config = dict(
    num_hidden_layers=13,
    hidden_size=224,
    norm_eps=1e-05,
    attn_scale=0.177,
    tie_word_embeddings=False,
    init='uniform',
    init_std_qkv=0.0265,
    lr_head=0.00539,
    max_grad_norm=0.5,
    schedule='wsd',
    final_lr_fraction=0.05,
    batch_tokens=32768,
    max_seq_len=2048,
    doc_mask=False,
)
Each number is 500 + 50 x the weight over its row's rms, rounded and kept within 0 to 999. Layers, rows and columns count from 0. Numbers have three digits each. The size before them is the row's rms in percent of the matrix's.

# o: layer 10 attention output (transposed), 224x224, rms 0.0766, rows 170-191, columns 0-223
# v: layer 10 attention value, 224x224, rms 0.0705, rows 171-191, columns 0-223
# q: layer 10 attention query, 224x224, rms 0.0489, rows 192-201, columns 0-223
# k: layer 10 attention key, 224x224, rms 0.0479, rows 192-200, columns 0-223
o170 126:527490436605512587539497464538529584523519515505551585430552516472502586466458517470474503417552458450527503468470560464457450499481464534477485485513543408594318536438451562475462516470437499535538508474551486532519518472435434523488528470502520534480513407387453522472496483566512536580443448495501469521550543405463544511490584533457476544519495616470524585446528497449514485608492554500422636504528513536563524402601456582422544484472461484573507535497480473512426484496504488427532574506414510446415512525523523509429513529469547504522513517593462510510533493453541494495559537493567463522547497525585481431567466587561541370465509568463394466503451411446423515549585
v171 120:517502522641486607460460488559525454456510401515502461450491490510532594491530487506452471506488484480496566480474530482466467499550443386431405524472522553534478478397525452566517558536544408571432474544487362542542493503421503590504471446486469450527465509522445582473575474461518509571520483527454549506472452441414488541608596523492477567485506478520487571572521489492380605538414469468475476579497490521466395483535497525497531574490479571422523570529526477441576556544488593462434478528510498448499513547536515533520516364496508386489552562463509519587511493459521489470479451497525516552557445377478551481508465458527469502534508509458501421474417555435429465636450
o171 123:436515466487550520571478533477382522490501649472461552443452475497568439464480455590583500561525568440548482372484458513550548548414507566478449555545420494504503572500534527471414532504559434550559526458582611427487533554489448424527552461567599534419506484458588556622501515499582501444547422457467476535560407550559561453502485449454426419471505480495471500449426533462457509477535550481460550450530511504474534402505523476558432553486498410477489519393471494495450551565505533496549539521495476398553497507509509557508505547550594535436564442488493364421517503499509524529494489470561520524429521510482476470474602531488490565462581458507484560452493477556492544539443
v172 122:541591479614472551447485575450417444469578520458449505562494475562551433548534496522501490479561516444528515548552495550525471509473464470459535491479514483493476533446444496536435491536574563465462451487454454490509522599497640505561530535423495475508472457433453528507483545459556505440398528528538529463493552480494430496522370500453468563459491510567517482525518505548491515455452535501530574467603594489641479525469470405505557497590632523521515464479344488599597506544416476481569423532479531546546519528537531497399484328406496522569476500521471528572407522542490496535574514550518476474503463583504507482543446512540592538466517472460469504503545544445460551504565
o172 122:495489537431441448448525539495448474549545466507536475473500485355461462513465455483532467528545427490475539556543522588534487435539536482540467575480589469579516521426498517462419524491534502479458538503537516518489532372529401626446493433608499452546529541524512497498463542492492488522548561529587540554560487441466467449451532444520548495505555453394467654552434518444589477543477582568637483488449457482493510546479469471387444380416499450422472410494549519531440490569559530634517463494477498471519500476504462520521482503555427512467495494471466454433495480455536567485506446490498467458563529545405549460548594473458543454493631416559505496541542516527565520495451
v173 122:503553429463414393527522586479443499545457440434557498430463465525497462474583480575526467490538473546502423515438425402477624514464526447477506578525479497487495438474534403463438546512431520573528509490528571505529505422518533579473447488482460421401548544466559526461538498519469534564508538502492596436470502428512520484518569503495489553572500488476519450474510512446449434527486461414484539450500421518575405473489473379508465454512600495609526498530476507465546466334415472427430512515491509489532462516590390514496501544582480433403433526505519535509438432515495448492559518538452522488490470384501473595512509579461448486485481488610542553553462477544527570415542
o173 127:460504496524557598461535489489511431465464557552505485447488604453652533467483533477495605589525565472586570525656486525463481493475463462539535491487516485495505483499423586423424570513448629430467447560557529437523525460482438379429472539499458523505434508508464439520460488540505496419446495440512408412446533446470507470520493487528533398456551527491418486475517573552534472567484423523526481525498578549467488580600491519533529445504436440476522545495468539539541472550578487457549475502496560523456473432599577433548581516497499436523502507521542573516457513469534460433533505594581417536444480488528491514474573490502416507462493431504530493617539502577490412585482
v174 120:495372473512446505454436511521465531568519500444538576458477537503476520479457484563423498521524552508481530477495518488533462442461543582475516472495446522573535474446548600528461437531517549437403466493418480525442487518547464583507409515479515501525544501343473454462470523528445520599501640601543503511470538493490471448410476483511469510476596538517458518589502460528439543567512527578454482492519503497508466505577420433492535475461481540560462564516555491539452542470544475430515606653541399564450409408576554626492550472595492503521492421581457476581582581527449487449565509503538453547423509559501477497510526477549455458487534471515567544450394503503486466450538
o174 113:387553460546506501469509466547529538518637418487468485513576476574543513470532438459479571358435429554513529505542489472585547447562434381467524562475494587590501502457434557443429549488555425577470513443490524493471544524464547469402559485471430626459528516549469399544560524480441487489532524495509456599516483482498483555536523493526586450560467441551576514501487477470395520414519426470475557494471477491366546487489523446477572450475466523476420476482530524501562500500527537532536494537483552522601484494491504415474521529459497452507488423492468465585580406471466547455483576450503465416421434477607549486488498497533438481508541593509527438461475481527521518564398
v175 114:460410489470477462565426489417443427543486513520538557481511496395479428516442491570550542442647559474440478404486530465436511486464498476570541498519486462548507431482513666523457531425439474489551462510493526504617531427398469498545522466467510590431489536499481454507426416507468557463555497542503542544535538527447423498510515457537484592501446503509529491548494545420490518487400530488476594518485484526540522498420557491548591462536412579446583424476421484551498568514474546405532423520475583447500511499533434405440398490574526466545579538481485491454586525473462452489528608476456539510444589516440529582501514534471477477569467494476476553430485578551507473489557
o175 121:564527495495445405482460520490518502511550448516460467542561664594530459411636485422520452552430473506569529567472481494625537540534513542499498468603499511423512497485484461471566528488451474438535471540609519535475498589541563501515446609450443475506530493482500502397519501534491442545529500482527489582479493471426565497509560541485410460448473562506596528453551468533551489523472574466507462447471543546561482406511375434566470409454522515477430502538488461430540455548542446507466540502517484509474505481510453436415616522525499595467426444481456423467498540458573446473476455513492498489481382433511435444492650494602455453441566467518480495521501531518484448519510
v176 121:470355475489411521493437410480431429492541479475553535617473491500593520583500487444476446515567449573557560648493594432529380493431546512514431497487498520457469615489535487475579515472488547484480510533482536554595521485429483538522500551537514536515552531540521544538451535481541472526577468530476469544421619452479539446508569565482465457568522530481513522440491551492502565498565513431496406516560448511531488465526507476509396449476472597515445467452471500496489373548509548446580541523416474520573449536408486447544499580422486562379477510576609498492460498500576512525511476539524543501525545532554523468410468512514469496490439526555493519490489552486587395558526
o176 128:392530525571451452494487490488497427525570536461484495525476558500550442519455504544482574537519550544414420545496478533422512566513481562516547485466425483397619528481504490493501434557461518462503453472539409468467518493425476555433495534555519465535458613502544457469520430555547449448502398425505535569443580449477454500520486580459526615437502593574383495435486484538480503553462465542541554451503514418486489481542574463472531563485542496481454520509467433510480537459546561562385458477529499430463524474525565531401505586426500529501468414539438426557465482433516513558446526516572508528494570454536595429553552429524574497461448646465516368482513509491520584509525
v177 121:500509515376444386484501536476498543520445496495462574490494516379475551489517487541486444523476525547493498475515612439519440493554502480532580503510503556424511502472541361524582466496492484545495506459498496498451540513489555581476466531511600543554421505472543487494523490518535524385591541487453461550518589560563463529525447529481499436531463555535482479619536521519555462541400511381482462469452573458529468469440507646530429392488610455452512418505507523528520550485493482474572531525442512626570460552488606497515542536517494478629499556602439485451520500538452462510494482463478513442413444563500446603548630502560525496496544494450506503494393555510514514513506
o177 131:554466433512545432525489405582504505598496508524460437484501600513530602532529495456501524495515508485531462460426481617526461578534428515499448531477553476469548527515410491467477470527601567409481510491502546459455496455473513499595503440478481408564529508485427458398523516548454494531521481550615550577493442498568594437477504475556584485561478525475489428426488491521490548574533417464514486554518506446449577556509467422414531546582502499509481524476464552504538535506500481438482589446527505596466526475479425515526410436490448439424536478506521423468442518447595570484526569590410465556514528486523622412459447564450481490483444611485526536438490427600473536464419
v178 115:412392356499530580492524509464442524507448458421571546527537528473517480532590489519458562481509456496546487415501596473539598484458471477532524496560473500493539576454524399501460447567487528449455468450462462418491532438456497388452434468508528428416561412536466496443490594492441500507478591505452559545438491517460453477553560478508486472505450475512478553530458565554492450492495489482495540500497478463483597595582548452519467441427424477479529498520556477477527417518413465506527542445495473454476503548464484522519549481431554634475420423353531528508420503503491523485537615475479493485461404384467505527521490507581563478518431442412583433589476494467443483557526
o178 128:535544511505457460480514435540497613451532550474397517531403401478601506495441427468501469443544492461466493468513529580474518537561467492399476528365557500512560471476474542539498479525496491508497498503437451471498504541427545470621492519466487392477491605442389491500491513429566489606442524441570437402518459484546503509475433500480401579558482512414546442489589517453542460524501608471524495530472571533488507500577499477546491433510510495420552451495491551558551589524510456441476454490363514478546414423380506491466490658464561465494515420534466457596465443558464452485556569476548548481533478523484524432535576446529477528499524495509482493533528469458579521480494
v179 118:508508338355598565571537568498547558539401454409501472465484496493511544511455492436587510484507554480492489598550435552465525487466511544458511499471508511476455503515542433511578437459578458539577489536351551474473493486394618527460439562519500554528551557520508441470521383484530541474440475519486549472483472412461474508564539481545484463513534500511493507561478548578437497500496574556598538456551523514465444523501444558460486487467483625630572518514484528562523500441491453560475510527446554594531558491554468413544539482430538380543544496517512508461502481480477545457512610477443461571476528528515462494574517480535474461529470553521506530493487480479518333469482
o179 130:528497524465533532584526610501547497543523486471468513481542538593535490527482452471463467534486451501489602504535565467533559526498520539478482572613529462473522509538512529545455519530460498536454476503456546428522482561546379526532556517603513475505436505472459564488515522451447471525468578508546477467480540504383554461460483477539643525468417441439413467455472404527449438556477434520468402511485417677479503483545595486539504549482467532435468568570556460471568547500416546441524441500514510453544564525476517481477463476485382514480490571617497463501469599509525465520442511432571441553574440514480468442551452517447487510506444432569521380446477369558567534505466
v180 120:578529489472469522512483506592633437533525448436487556467547493472481517486566451470408499499512540511509567458499396545568495484551533569514556540511507565472505570651430451550416464433600538454433460472587488505550494462477446549462466502588558462544516534532495522430533560591534599534570409546527499518490509590515463484583493511514502577469566499473501569587501524623457504546462552491511531549420540514480547495597520474553560456452553592444468582521537486481564503518512480510481522458472430442456456537564528504548546556457497459590477527539405554525562498529457452424583539450497525447492629498468478500446489480502448530567418496524534500528629571454521551560545
o180 128:418567500564490457600520536457534490548499595489395535488457482419477486474506442489550502404547574576496495455476564452520517516429465486491489541553440549473566466526621513587540510545477470460476594536480476481442525535507534527548509542529548565529462444467532541534459534486530458532475513547476456456481535579585537563482471414476490463574541393402616579472491466463467521549521424533488491498455352416490457548431439496440506489563433481559481506386488622523467471536477513565373524465453590578473539492510503455451516491559507497568503547587476541532538471469599460519386514458515434590508464460590507551474598474510482419433501529469467506536474492519501540513419
v181 119:505508517546537493482536370466570410471439504496541485448477536536552514490383488507491439498573454444481489541431431513529479518410501515496489470512464463591563495594425437510497549530473462444479504533513470604473491547495500487607407479458636461470510518499475515490514520559481429448524443498489498552532389475544469480479604600570485332497473444403515490532469437411474509500471554499476527472472502535528492519500553424524566558530546540481495471491479539511493553429491464440560476544497388548504456569534469467482444487374507480419491502535519498537454569558595526505469487548456502545366504433521534655537495577510597446589573546452520585512509537481457449490473
o181 130:527522482448521534565482484500546470390468521536484564502470485430537521542538495546513581533541447582444444453392440551531507473446385501500444548617527495570434416459462552425549506515396458546458478465435443362489507513574561558550486523491432473474604515484481498547543510526532507479469446486486579558503552552598532458468524580499510510449444458481471468538539475516498528512574532490518480533530547455456487517564510507498606461436461498409562456504434501438434534518426478554413479530498592478512482453548524473479629479548468591484548572498516456489443473490506618582465455547438454525611556515474462532524535524544443561507490426412619422595474524452550471547442
v182 119:493464590468422448511566538461569528577489440462581467422514537505478512607606522467512520523392440482479584456495574508430625486586574496537385509488524506546526513442493573509417487490562429500441526506524485526517494482496494403501489530514537570505462527494444502515462383443541509501468517507509416472573575510476520472512571426519500432411456545513497526438490568498437506480497510551578362526367516525445543553539522352504477480484473501439513469465495545600515512576474499475533568484461537570592470571552545572539533484446511484414546550576444514527445499517504507527493482458477473442423470412535527532569541436460545556473430457580571481479610512494474514436489
o182 131:504520395482501561506533475537491531480506520507520475576545431491587603557429475475514433500627401552413442484505453516549504529495535516381549452446522540373444487499457448434515472488425546474517400469494523417499524522546486479465517493506483621550425615496526581547488496472457567466481396523590564517448408586490521570515480445447489500519439508496551528508485471497583457424578473498533580492525521455486485443470468436592563507508474507586512520552532451510480411564541469598475499488530546481571467521439463460556415559479458505473475637559494551477508517470540414512489541553509442535572457525480460448413504547612501396557548536483502514489502500541581578539491
v183 120:448544472527478550499435511519423509480537499538447570570520525450470500519548499560459519474548423582575511398539449490557545500405493561463495520477548544484493506422503590484475479539515490468485478518537449549478495424339498506578536437529544502490510521499453411490464496590433438446514574440430460475502461471511428497566484614517460489378497503496492452483556517478513498483579498445537445410458500519466366538523480481447564434532494461448483545507538554392513452492524459424590550540479513542572538621464513471570510457538493447562448521376477460480504454495475515495542492567525477612374559545617476397502568378504483522510487481469513553485550375483533492459505
o183 126:479422506556517464515530397490486492528464480518512517584593451591528495453471473504477523550491492473472498531458531499459452500608434517457445381478506522536619547477467516595505419494461518487410495513483575602461552465426490534551415543536506571493384467480560541538505469497526451478545538574537531538478541543569501479399465444483497491540509594444401585605450406526499488536500487507469571567503527543485463476575531517588507512548466472460528482481556488443559435486474486537547550501511567468490494426528505491466494598548596492470553308421473630475474451466560554456435507442489463453573478561464428504487490541605485587423521464519535536478544451575517475474476
v184 119:454551543483501566455457493443548436574409518561495458518430500370486504414543460512390516489412468512477489416497495491440448454484450466539476438505528516618499539393508567527642554511508532490502537347562531476431526481509483507511541556486429500521520498441515503531546563480550601476465424476552578445523528563444454515530494453514486408572495533537483540410515579571405518514538544504462464544551523510478579467513509406554571505469510440573465511523542453457493372450417528491484436547529566553471522597525469458477528443506526437513434476484551491468585487479445516490470433583510489553478445616382450567520532482505518545501529478524509455398548404522487519460492
o184 129:469582426507540404538477541537520483473533418477421506505586490476491516433480535592545364503505443397505493490485554478513501472509617482429486488495443492396530540473458542548531628484489442503496419471419411585507477469475510456509370510572582525537491468488566501468411515576511555492568486459462498520485517432604470497533534522503554431466496581431514483570472438509511447551511453496526559529511529538542560542423489549480432367508448432462490556428562464503495557542462452538525536490456527483601510417429521502548454523519468515433503587544500459533404539571432576482469521585440493401411415472532535521521464572450447500485419521484584535464476538486517437506549
v185 120:538552343502483400576510550500445469516433448489594565557537468466406494449549484507497516534465471574516519531488647570467567500551440609519491572453435435427466472624440525560525552471502470498523569555502392447519516484543530493482537395473469485436510440472556491529506487535541491500645535500512497475513636455559503551563515545516467538470537489510499510610503576465450474464482512489448483499497573559438514612522591542484480549498522526515468515460546545538425484608457505473522449482567411596498562417575550465474470526460489449541567456448513463500522520515466540527536430617556508541519535404409496538491515479505583543471518567512476493503538465453465459507460
o185 129:484470475437564526436588428505480481477412428500470560545528377492503487548454409473470547471492529464466482436499508388544456491403509515467526482553475548499461518472436525509480450467497495484509617517418554575524573524493486563563480598500550620469452554565297489484462520453502458530549467518559476554427487474437516437514444462500499450480485477543475421512446537428515531579520506453478467515468509449487521512443423472388425503496514477472530625455424513466448489579551520450448493522528439438420487550481440536541524549549328544507511478475509475388392467431492426575560496503503457516498452499481421489457571452511494460533457592492486450454473523525543454473533
v186 123:464530451451462459489512427447641518467556524515534550555476503499524586590476528474558531469578450502566426428536498602506548517434534499515506461536519470490493435578547607486646519460531495429454452511544450541439493584531425607515444446430543434555579493472533506482566523478613446471538488449575431470537563581458499505474445527509520503497531497583507455444481459461497450518414522400530500497517446492431559481507491474477485582515450397508550486463494489500512516547505497524432586530446538599471521506505484484520446404469505494422582514401468498534517509525496539529531603456414540516526326448531462573527464466449415490492517417486437479379476479515524543452517
o186 137:571486499440495527541498530597507475532465406485551519508551440460410485500534538447536487560486542503459595435437470535498497565592466553486389491417493590403518513567413506543454579461429440517508575440524506491466451509471611483511397463559501505505596411448603518512540510489428543507486466491538527495472477663535443497504432612469401436488483444463463555468436554560482565549490449508508502463513577504507547567483467573539435398512550574521581519615564448547456529458549493404493450501513496536491531504485551496519584477431491403530581430539533517490493519461523496442548466520482451477449465497493477467477529471578507459500441473492445391429490428528466535579537
v187 124:503641587457479501452515546536419476522481518531597406429501509383533604475498524480452470503557469484502462442530532527408538520528548511514463492482472491551482540590528556485615421583580526539481521530497452502498487544492585485487451551482555469371442569504530538468497433518479453544391512517542450494551484607583501518560409487522473462483465503500513507493528484505485485528448486386489437527630471510578362479565455499456484626486447596522475492499514508579554455526490510496580476449511480569417517469496541525544532577440469522471427444504528516502550505482539467534514549501506500494389580572450527445542466627548372515496475503458465540556560592506491524459499
o187 131:584488498482555563546515365519498480439482477494499501533457629601494517517528492471532540507490599463535573469500502404512459482489517436487458479546580501510492538403505511538453490480428639503526533504575541515546475511447524541399478438656499467556556532412578514585487505556516513475503501494433487529431424554485523601554468455442582529548458483470452483545445463579538493534501560502492551470424468537454475513410443397504469470520476389521519412499495508490502534459450481547456362415379498501433504498546449522480440440542515515502496473553488502469457515546411500569423436513432501472547502417540508446491433507500520421539435559518436403568491502574536476525419
v188 124:567502408464507588451539474555422466529554453649591507591462512557531508474534504428523519504647461499509533420572541576459500530465482514555595576491460473535525458515505472478554513593439468432508543413497510438531504523472483538527455555521536395492528488531544498532518468466546532504534510486467514485445389388453486474529518526507477477479504505550517467437542505489455528453417458599473485464384515473476485544518518563567553532567487540509554623542484508524434518355434549412457546432524497526516545547444469577565525514517503514599542470606442501559495595520474525593518535496507518509602567483422500483562506529496425435503537468555491459592494422426515556435528
o188 131:442544506455457517578548473475521552526451548382552533576496595502449475528593448568449562499483491558622514549455470403467493510548522483502458443521527554457499511417506515405519574439485358512511489568550470445506537524516444518459525432395506520473521584490505494527523549457532497537417466474531487509516569512527559467461468481345512471549509453434597484601437532506538488614524599504485457508595440575501506494487537532458505510454500561475456535391639469517551492506483438366500479534481441521441390477490552554517449508492570514469444484490503540493405466517564501400484488494578472488410520542524537454472438443574534497534469528498546478426512520466574460561459
v189 116:549559474502435381432539480522422485488591529507512515408501469545495498537407513505438516467472450472408442437486599534525544472563489455514574502519465557556461530460506540521441492581615471508488516562464511511505506527573460489468344484620542523513584540550518445498448486536502497515577446557536543437543460470519547493343441461495528464496509503427513516497477512538569503461582509513522572477553539512450453484570499655490597544501494452517533510482469485513558441517425473552543469590574539447518491545484442416616549409486522402521401519446500554454503525505459463445494456548523543509575519463427517568599523415505533505541493492421518513631451514484551468490502
o189 125:479524494555477473627462512491543481479506582434512460592494406420535481580465429506555589411501503498483553475507511537437431586552439489523517445510576476512494528479524558461551533453555523467468475549528551583426522556508477490381559625460531493416506488431519564555577491512475552496466449544473453601447480429516487504570484489553502505498492420453581599498433508431420496418448603461453405469473530551562531539520510526518570379654547428536540579583463425507472550536474520556510520473493420634491452497473451508497459538533461514414494554430486519487477503517554512588477466473436528477484497476495458484513443529420459590402475492486546442537498462506521494501511
v190 120:513386384553494518511576465518534588489561538447430469416492527435532481455553470520602539470479512488468527447542514502412539487418462453484467524516558479378502482477476547462562430668475513540484432541489407477485496549482505543379588563497409500511482553480526461491526576524494440504523528532460457514463481480519399549384383539490481376348566492456500505569585475521440611537490496437532490498511456486439501562505478422483541548490523485497532501489489521454517424493451573489497571484526429487522447512508467449463523487486518497547516480520487525467578505492494403458434444454482522467450543560512510472470568610505541542430447456605443474579508611481498551458487
o190 131:484444489458528551472465466504510541521559541484504453483601380614554457522459550571484418558495449493422477593529535553429549455517378554508507540519409492558573454495473539424421585441458531453558529570523499491547544455495508531555494445540486570500473573533510496419515499525490574527494542454477457504540535498451481464493596434513468474581384543504472474451461546521444507500526594507562496489491440480461462484487497474526429469544539473627448468441509553651516564480499465424519537511412488507539577475488500530470443438455522524552577484482523553451565417517557503483465515508416589503501522446464432527519455433622378461415494471486552412575447549587509470426509
v191 122:496483507424515395488551596497582379477516489667502567463503508549555467591547486524434539530415427443522555587473554524565480460445486426520458555543486537547518520470473484412439532513537466451477524452525444505563514439581526495510565434478520563478434530500504465471435466515513461439452532520503520448487437406522442479424461464472489463533494477450520493551504561495404422510530508485501494500508476536439536517548494491504475328450541580526523533505534505544587461490382494502532490539399508615572554401493495536497558514570485531408532446466528531547649488457496438454471515428481543505539588551478447538505452496490491557483477469512452569479395449511529368469528
o191 133:426469501533462540504587467491534462538510541469499491463595474497560569514586551450460439528541517597456467542660560443563425605493522521383519476454410427551386543402477513508548564510501471579472486508560546560480470572552473428494488491462449443525453564608583631501487495565506459482529519496561451465457523516505487541460524509483509571548511544533479528433536469495506546513641526432478494493492566523501540466483438473499501502529452462401499532404475459533467523514562466538470455467593516604467516531526472509534560610458457433431522556479558450467458480507517501523512464423412452531485535486547627469537403488486468553527535488500546363479591503468478534503516
q192 085:560535505557536547446554564523542467460464502518471456544444500482535560568529486561530491494552492520535395464518493558455390505496462435516554448532476397548510504436442526455451435558386436531573512476429512488547560585512556524465517560458533570465532482514505484451435493414490563512537520591376397475408491547460531429472465475532514406485485500543483628452416628507421560427543419490505638537444498464484516527568537539526463544471466543491580483482460511547514512448469440439493558486534530464490432543510422458519475512446525557522593441449416490430543557521541489560575491532502562393457483495515512506439480521518457558432487612496486457539453500609435453478444
k192 067:486510443518460440542574499577550471463485480494579547514487405531424562515460500445489404550426585411457488549589521514477488399472389464636542509529429539417486415552534508492550521469523555492501559402499599538456396549448516579407488549482535480515528478457444531589515464526527459484448453422447438460441559353522517503511488448489487419527559506519544510455552469469487547562468489476587574533484437494468458458476510511516468477498419401547421438527524480455500519604454564521476550516520448532568495521578558518532501555555552496479565560506501529439487473571497491469516472469511519438499411495570510646449462419475566468555537499494526410428506502492582501542465
q193 077:475481504518464438468525557479472541524512507476504418511456494483512567532590409523518569512543543568584400601481496527496457509509474450514490424482524464526514472511502496481453436477457467622575488431415486465531567551503468510428455402529573511466518407540494503512489509494535559549433476474413495440545475532484470441470465541540496520484455472508404500458444577583420519456454479551496663560408486490484447525460500497576516591435467464504598464485574596441621559500418442475518506489549506515493487435511420460490518533450439550546429474430494536459538636510487512548557461531496550392531540472515512523578447508527470469519416568429423373473526474611513446529437
k193 074:461529422486516508491602402538572481492520552482543548477535473532532538522479555534427529434511535564529552558519532456498439542517526486543397528479464558566546502453475519473518487491503494480540442541420477381515504492524552519514463565557505563513580452471492502491513456502448460523495463497457437539501538557583481455466472448506513502452414476454456505495472470446395567531467458482424557569531506524613469556461462532347591584503497480448458439510402492468528439417532527576474590490485496452406511456457399553527479481527458527605487566505455464477494355509429585514565482557535597415565516407556550545488416468510510537432439418461443472454516413411511436585525
q194 083:551557504494533534472490456394475408480446490508428492481477397530589520441444519462448434451468548371477412505613503488498436513550585517471518504517532524540541481497480517493531412483522482486537536569460556522500633500490503562559500529488470584509482555479558544516568493473535594562480640536534486469463467497434534482531428533502514510484467551434447597389488519454499548564483393445418470494528481479469510534525490458453473505561492531451459469553495595491486505489447456497506548479527520445519488518475554566586434509472534517453612470480520491502437457400566422529626511487595559463447473408576475414517600439465453513341527551492564447522457463530440505456484
k194 080:477513480497524584469504473602507474472535552508465491519577477477476579486635560451517435566458558576543433454471567519536539455558445430509493585564394492476571445606568532506493540500557511470505435485497520530528466523515510519512561543522422483570552464434478478514496520561435509483491530456507475565493560456506539521456547469457486533500640463535506520564516490463449486533432512450468601551430500518561532495441482518474515529487425444566369474431492473534481525444441533626479566511422500468470425515529561491491449546487564436596497623555449564495514477517408523472362460537412422569534531517502540560534497466514533490607541377495536513505510552379560435522504
q195 092:487414472531432445510507492540493546557516524475423459508460487480496471488503471427556601474569521529553468602455485517578482459469407401530490422479580549487568491489527507455445466442468453572576584478469462531544542541562467449472438487580562455443501491531476516485464485509491535549477368506410502418710421492499508475495483565556499510457523424537442515550470569577492457453459548592543512497436429496491539559482499503580492542500520519511555496489668527476573546514489516436493548478504506583541477427532463466438509521564485514548371443508508567423482629545561490588489493563500516465517496510495487577521475451545448500482408485438427482497542478571580539508447
k195 073:507463472526511499489561327458455470541452611532514543577509467429454500436487554552368528464535462592555604525420495432543480510513434421562549516508530568460536461474481497515483444516488463499622401641425489535568534558527490499504492524463476489444494424491386572478558508415450536512444497560541424530553533573452422539426506508534481494496473472516412472491430484485447531544499447487549484523527464512516542559485497472503538523433496590507530526554515489543581591489528552500489555519516516532446483469514532509556517579565393454453505552478450485541478429493451476569580535534639498381537558485424455489550408583497533498452446426470456463469488496502437478453503
q196 097:564529538541507463472494488409462514527487492498444536487421420523584517426500448528557500438547590416523409492556466502575460516488547483445537461512466567586554449461432475468464464367521475538536582615501493524490634485559492477528459529575530554474527495462573544544521486479504590512539542541478426468514486500470505533516382511579492524465496516419397576519436496508493494542466480515445507514413506539474423551525489500493438551478527554448504404496519582408569466544423464421506542479492527498543580443455479431538498591481472558472495447412515564460498559478512454574577408486624502463481522442600472533486521491485474533377454544477484427497560446558469452424381
k196 093:487529486541556511436576582610559409501492576469502412521464415557536530497489573481454451483496468544502500498408544535510458511549546422596406507490518507415529469498551582526499427500483465495474456550465501492543493558506479553561480475520496444508529464465471520542420446478449504560461527464494448463480452574558448450549504607496488416478445439501374505450500508397340562479537431507477604502592505575581505512454484501487516550434436493477554535476462495531592405525520429556488574459467476495463456405547456573531448496447406500624511619451419474496492504436497605539566469573517595475419534523467490484528462545517503492446528454511425531551509493507532484552543
q197 088:590518516529500530541489494402463454536496506454477549519512497542519469452465530562459546401478496486573502476506485422534453556557541499564547387559527491570551509585463438388486509532485424490587523545503486487461646504510515519464512521505522564560524510460564651436542532432551514521499497512442438447467481443437560526496369513542463568484493526460395529444499411471529473539386419536441452554548510515491543586547416418402464612496549614446468391530437534463437542530457480466507563499550544447573579502431495456536563525534423489477514531484492466436430485489432447492502475470571569489519451435466454458510445516480482488512398453484549420519536508534443503491457
k197 082:468519526543452514420538444587566404481475589547539421612492405568500531461505579492480395543532448500493474564420512565528491472516471499526521540519466526461461417450580530578565506483463510524534488515461445500514538539450493560454491555494494494461544487431431579533410437517440502508444574495480477438523529499545503499460434562520498432519529446421333481522461548400375488481599477465542644532469464530575419538458535539549487514465453491495595522489495494496514446558521440458537521513414480408469508474544500513541447504463347573572591561530461492509520356481499594566545472534417537479473528477499529460484504539478510536476541480425471477510483451465440444502486
q198 101:544469516442432543473452474357451486526537533458491413617495481543532481471596589574449530483490535517443444493432489462507484582475493402440506467437483491534535514514454522525460558473522475534616536539436482532406597548511499463408486549572612522475521588563546495517517513458566504494437475531531413470474530530406506474488534509503469560501476422478431474553578521422400492594483464492519551464415472475491525550535450466444467566571564450530460394463353545526471526566521434502512602516494536475579540450475479416586556562541465499571437466450451536465514525454486431579534519438575488502523484433481479530519504594509535470433520455500526474383488508472552460532451
k198 081:440489477449530533478578484451499481455506563490494375564500523459339526447414539470513584432521472484490466573537509529485463502526487510547498452510557397538502420463540458477524509526417486483624490441544476503541448449481521487502509529526521474477456507458571531504462596470516444467502494525536506409453486458548545447497368535503499448524519432505404437513436466469415473527655541541491557573536414484541505492456441516482485698488427418486559565463446528492505473518546458464444457492440534449494461497492485566553583505515413517462479558489522451412596452420382552511462528513487489485520481501507469449473573553558433507499465518580428509540491449520612452579472
q199 094:491507457499425500417508512441483533463584531521540435442383505459485497506558487449502535460535615386490454573454481516463537524456492478416478536451433457470506560487451473549563508434481484457520497525485559498475524498482452550470446531534436565541479469536465611578537545604550465475516496559454500410554533576518526532486481547487496482435457438514519576489571555500435483389447402511498502427438470556557440561521521519474540390555576466521509529498478543443546532511422461481462617421425510444508488492505449400455533508509520517536550390450500500450578639489550447458563500512462562433426500411496524463519541470503506510396378509550505398406537519531605460510469
k199 101:462504517562487393474558423411527514624486469480595528534496514439523570516431445445525526464529483541494528574423515479607521586489511499438509565443430523611506510455506519494509466502599573575464467488493525513427542510488483477497500547397502588484505448512582514479594464453576501448537503557539468521418422533390477560497608455526445520577428471516476467468445436457524490574556505514465317500471479457446493390556508500543513507420575529467472508506614500517521496532489497506479454449408509586451487585444574467486539539466540448512442506525503478559522463512495488470483425432583494444499493476483490523537491579522491481507447441528399373455561570533456505538439
q200 100:490417520490468587427485507546605493574486541546418458536472450510470521470529480527610519543556467586399525493406493516588511543571474449520487456479523442488463551395537547492423532450514658536437451522516434495502455502439550444527422485506528494461553511498505522531468470388461524502523499509437472534440488441533404494504585491588467415457506471451511395516405487489494504484572562485574530595424521418522442407506570525541481521503463393534480545512523420525525401565577488483510495477550553465564466459461580399505598448520460522500500528479473454520537382565563554502452465464563535526495491548551527539568517543465555504554552459524409485575559494503588498547522
k200 101:434545516448479441601489495496535578451496446512482462473513558491493403478528547520433429376604545397464489540612457542426499598495516541535532513457483539498449537483472477495502621568517555426636529488451439521484474421483455461549465490541535494422487542542451526530500506567546438506530500486505549458522542551524487426558417522468543440551472546512554479443561469459489506429481511497449620522512491484460446481492479498549451458536469519497510617550514469520535395518475433421489575414565516509483515517448468420480536476495547534377543429521471531560538555460510488555586600569425450492459414512417485565489611475441529528547540542591564571433478554540477547448530
q201 098:414502457452528605478508501422492555545495495471518442487472426561446519529561486409446434537371535505447504501514502549535498376480572478577455556515538555584511475547464492574518544548504564516512411524523479511523477404547473532381480537565439529510451507473426456466430537517552511457566493521476527423540528466494457401500497474601554474497469467549526540444451607384504546467514428497503508554648383411490532476455545563449478458450430480452470549511428510536490538448536531544558500467477475490484455495520564543466526385417512560471541451497487582488498612470537590530609523454501590559479491483467505470523529583460522562508525422541525518509430442462532580446514